Part of a small language model's weights.
Size: 13 layers, width 160, 2 heads of 64 (1 for keys and values), MLP 448 SwiGLU, vocabulary 4096, 4.91M parameters.
Each number is 128 + 32 x the weight over the matrix's rms, rounded and kept within 0 to 255. Layers, rows and columns count from 0. Numbers have three digits each.

# layer 4 MLP up, 448x160, rms 0.184, rows 428-447, columns 0-79
125172139160137155120101078145113156139098126122106123137107173130132111135120153110151118168126144124128124154161128164147127133145090084118109135112144135129106141116112137105098125116102102128120144079139151128115124151120121153148116109
115083192100115131128123107143168174086107163166201101154130117076053135147146206168119076103135103133118168186131147137120110119105112086119146087081116100106164165091128255112164158065070164122152201132162121188133072139125101077163177165
134113176140108174121137098136127094107153076088142129190179159151138155123135134169176101083137118104045122125154169133148097140057166096171121100130117128104106135125137129161109146135133147156138169107161118138112128138147111136105059118
139122187099081130132174130092198116166136119093055133161099194143124149125079118109114163141128109115169137162159150191057146122082150141134141060116115120141148112139201217122129152170180113072157161155158133098103144129113136169180147060
195071124141068108101109144171147164121183165115087189137144195168139190123105149130133118142177087093107134109095071248171065148149119145139081135073129103130183051156137136166092155158139122063105128092114093154165156122114129124037073171
103131104144089093124126090159136118082120158132151145163108121116096120133112117102146150157127152159110122131121078130126122115194182135094146196131085117118150121126110127131138138134075142101166141144112147163116130146154150163118138115
129141160172140134118198157158170170092187111171078107165100119107155086192173100119103124134156157112163129101156119160132108020162144159143127103091085174134079164117134125118095136131139116093147149090153157139095143143091127143115088182
143106042156121115109146149148184120156186113134153089114085089090137165085157129136083150100153102130146125151117156170158144138156197175137072120108147145161165140151124163194159099161168133117086153121125091166112185158188182161130113133
184159136172165127154129136114122210104104108124128115150135109152135112172091143106132175170163155104107133143145137107153123137136136066170144089103062105062120115130139100150149150104124147103122129162191209152172082102154104133181094123
146121174155092166206055129118139123164170123089203109133105053052106103110178075103092157113145129205140165181138082121102064135101073116140167140112168143189097142117141111094080092083103169123145162161093169091145146125072101112148134155
079148127082156138126113146121106138091126069143226050067155099105153174079127184083160156182131103096156037144172149086105120146109148119142087106188164113181179111129143076082147147159134162176065208066164106083163114102105177075139111187
123144132143090095104112138125132128085116121144118122109178074100147097136130114089177176141118170137143133186122123124157125107125073128110144099145194089118126156105137116140107111156113178112124112132128130115138087124101128168125125123
132102126114108109139151099103188085130135134145106108097130161101144162176177193137122121125130133170085109118151157152098038133134201120091122135135077057150104151174140121126159133167111112112174132103086109115108177178155125137090141162
133160179153108099110212173145148175058135091124120101156157142099183101086124152154143101135138146168155133152137058124123107106072106086136145146118158165135147064146143118095135161186125074140182103100120101099125146134101111140086128149
131081143110086119137085108081110120164127151126161178197151124142115140136130167126137142102145155129194109129115146128101169131139165141190097059080132141145115096141166128163141130145145104177124138084125084123118116122117099098171168103
187140130144118192110112071161124177196127110140148175123148126130105114138064155132125155096116144111101122129095087103168119103076152119143130100100181151159117153174111067116141130148143134103108125135143183124092121093147128178125146121
147085067134172096193137117166075154150143132185125111109110091062117152120124112206097184120134171163168128166196141140188160160142193093154160156091104033095184065126118085078081168195070105054118095128099140106057131051170149077063108098
105104106145147186141091165137121166179098140126123124094127102122127095134146129174101118103067143084126126120145090100136106112114106118129131185137143174129114148201126077116170119115166113107111166113123121122128133104123141101109105162
067136162188161063129147143165125223123132125122118119084049145088124045079150145147101173114157135118178112143119113133104123155155140153087103060137111162071231190121113122099130138194080119102162139153118150083136153145174134095095077226
160139239162170087173073149143161076127063090187084163122103148155117155123167106118060217114098141106124095109145143098158086150127103122039153099091121134144115118125137195194159162066124126086127197100178156043156112136104092112135136095
# layer 4 MLP down (transposed), 448x160, rms 0.0608, rows 428-447, columns 0-79
078141160146095131097107140122120119137146147096099147093123109143136124045086069173110120115151171136126137145142111099144106132096093138129144147130150159204176113163070140121114143121109093141116098138133109097154110153129136150120099102
034157161125141070168084133129113163123041200062177133177133102085163139180112177149106125128114161192172148103126112110104132122142108116133083121146114088110139141145160161073151112068125142130131124114145079140121128207084184092120148101
130157139119129149145183130090134090089167101113107159118162139162140086126177166144188127120106151129179106170146129089161057200115170127160087113134181086064159119144068095151088170157164163147213134154197156127090052084116113136147159166
161151139086084116157125136115115211088193135138130095134127170163095119129060130196088195100168069158149152137165166082177144146083086153134081089150129141064132140138170141109127070103163162095159184158083095167032154128113135062100151137
146137047132127107110103092170177114098128105114181084158141062060124131142173118057162111115147120105190128154117108072131148161119107165148111113102143097129080107160131115133152101120095078115167064201071126130113153132169117125210183119
121096093148131111124123112155113153154131106100153135169143116164124127115123137131143127179085131110059083130087117140097105120177123126132133135129124131088150075128105108141131104110122115122176132132145127152120105117128131143130126148
156170121102124159157061144150144192165118088189128121130165037171146182109039086214081144141106080106104137102081119146080079161115102104131111140094095103123087099149026107128168116096112109132128142133054097204095120140125123135141077158
122150083147187104154136131127145180154146112120148142101032167130152137126149134122132128136099097150123216157161072137196055160129132166111113161095142072088097167183110109156149125164111091148104150150201146165043142131153110145145128071
149112089140166094166125207122185129111083185126184174116167137122079134132136089060191095076155143134124160115161103076094172178123111154183096078069131080072113104120182142140130129130078059155146190164120081111113138143119114172187153146
139109104092133151193048085149186170090147133159139161121141132093082165137150120101082130179213124122104061075148119095117138131083098110122119142076161107168092073160162086095099091167109121151131184143177146101144155156114120090119133103
175072159106191125171104099150181124150154183114112103198133105111125091062121101153145155124174110207131171130111124117149170120147134086065109156113169149153160128134078119205157168096151127053086131091057149138106175106138066100148111126
137171085161092125121140103105166139160119087119127122111140123112111094126130129124147113108129141089139129167145124110145160152127115136076127162114114109175111116069081096168118121136105143128108112131144171168087104109095147136122113105
112166142160145115143128154137097161120156139130141125090119118106105158164096071134118167183161099076140160114145117152147132153151144119120070167141158150115231149102126135202146151136139124125185138144176146104134171162089100091163143159
126150131100129081138170193120130096086165109108174165117129104135168140100119075121084197142135081131152063147128112105105161099167078082149143204108109121118124136143167134113124099150132159111190087167142029123136152141175131128146095162
130136135128163138150135121144172150203125131161132113111163194147107117119124163116121143186143113104091133166123114159097118092125106126111095146133101113102101101143165133187137131034139142100142143123174123141129080163149109118138124128
080156154117094146094123145119094131146056167104153066121123157133131103163163146116135102171168145109124132143099124184217181128122140154106109177116093104171158149110128120067186123163121129172152097123136160089098122132178127109097112132
140104178122125076157113158086155088123147125092179165071116101127108108174175166120117165125053129032170123141163090111066157097114077125118215132132165175168115124103137198149117100091186081159117146117049186099081127140147199156117124079
114156134099053137128141153176143126141162152076160142136156111159130103143138145099127146106112174124128070138153161139136057146091143157153132120136139135078114106167103143111125144141126156082150170099122116132199137137127152106180080160
213126168093116080158112094155199110139077149208123100065144165131105137061105115208085149130141121164047196101180122118160141121111125090093190196083110179167097093077096199121187144125084106136130115085126156122119198227132087095121073109
086100118082181154097152113158135158104136119061126160148148131142103144129097195179131060093108188130243181198145142135146124091127122120118105031135140163100126138105115108158149146144114169128163126124085250078183121204075174133159086152
# layer 4 MLP gate, 448x160, rms 0.192, rows 429-447, columns 0-79
114058089050120104078132158117094223150169162112150059150125081122116152066085141153088078178191128146121062118156088059129161134143179106143141120172082147108143180120156136131124191126108138094139165083098126057174133157124154104093125204
116143112117127167115115091105109072166173104108136138152181146180125172099151105127112077117086104102063084130126179171161084119060141149116098116106130082111103113101139118175099163122150119086130151122111126140093097156136154147117086136
109141065104121166140134118148064141158122096084088140117145081083145128152134151099127175150073189096130137144119134116113139123151102102110171122136159119131092160090145157143174098102031126152153173105188151070130112185111126127135104131
148128117172105126134087125095133107090138152183102097077101234180100144128061173199141174146100156133098135107131149158133170185126135097163087121099138144109170134072127147153096139082128117136154133123147092088096116110089153146092073079
075108148120156072112105123151176157105141103102154150194120145147132124113119149120107119173143156161129090166133148129171103134122125132086176150166135107114153109094127141119119098139138117128150139133125158156130144120116175108108130168
086118100033090094109063125142049058133116131147152148114153124118118197100091161131099123213069113147162112141104141116118155153129133097123128088094176101146180116076113142062082151140168136109128099167151084128089100089080159132086153128
182151111105139093114146163218187142137175128089187168125083164122165115087155140210169107116155127139115107174112165148130096127152161160148105112114118143111134125138173120153135115069161111177092090083111145152161152122143120176164108137
099169080106085089141132141198119150107069149177228132099183111104122143089110137122079181160153158148112152145112108170128205149134097126123165107110231182095113121204108148109061137176178028100034087091174120124131142148072121118159142158
077149163172133153091092136140088131103041154147187126090074109132139176124094139067153131093152152168069109179181108077121094109122169153161059145100124180108118125172090177184129118068096072126136055130180147158161074179101088185138101157
184126151174060147070115146150100172135111197084170149165113156129099119206133104177140143137141129070120196043135030086135110108116112158169150167155100119165092103139107185138155148137046185098156122200118175188079155145190098124143094129
089095131133135106129107113119152099085132118143101121117110118126085178108067122137127127149129083138128117150128168113115095176109159102098119130154145119156169119127091132126129095100109151098151133115178138116134116105101119118067182146
107115111101101117138101125161110107210118143155121153121207083085114159072061059145117175165146095100139137127158131115164154133117158104134081179161181121161192139138135073127165214091098146129168152127137127115109144209139095098128090167
135128107147138150107094136122087084192103086127129168120139113118098138109159135065142102122120169117137159157077127106182136101186189196119108095153119166153073146120112140149113114121126055108124141105095157159120082126192157142126129120
134154125165174125135170094035106134184147132145141225136114118169126115153079174163129126157143112182174150090150108150137149125166116049175085092168131145141146093124098128142114179064126125145153095137089122116147160159131130117128166101
151114163144046146142129142130174087110118122097200197095119141122094112115139099125213173083122098196135166091158142139117135120165072191154162122110129096099157109088147141100150107135129119136143171205109130132106104139093133105139135074
132123094127128129128190130168098160123158132135160130110139062095155123129075114112153110067105157129168138121197167112199135090118129080152161078076227191138138150113150072104172092164080171105219166192121101141143123060123162165003134094
115164157119136108135107129149146136100101149150096125140135100087143120138104149141119154117165086143150144136105125151118173161161099130134158111118185122155145125083114131137078112095144120121158107151137134122118135161118144147087144124
144049161049059125086118154114109038108098062136204064177154185152071167152105100088108089144092105055067135100138182141113166063117183113141158140123087153122122067144119135125118124103227157060125121062134106156145144113089116120155186101
148152173135176138126045118118113095128098142160117133102161101151136116165150087156104114160148180159089115099129109097082095084161099084076145125187131158075093164163109116184131097126058155090107140121147146049160128098072104105143121183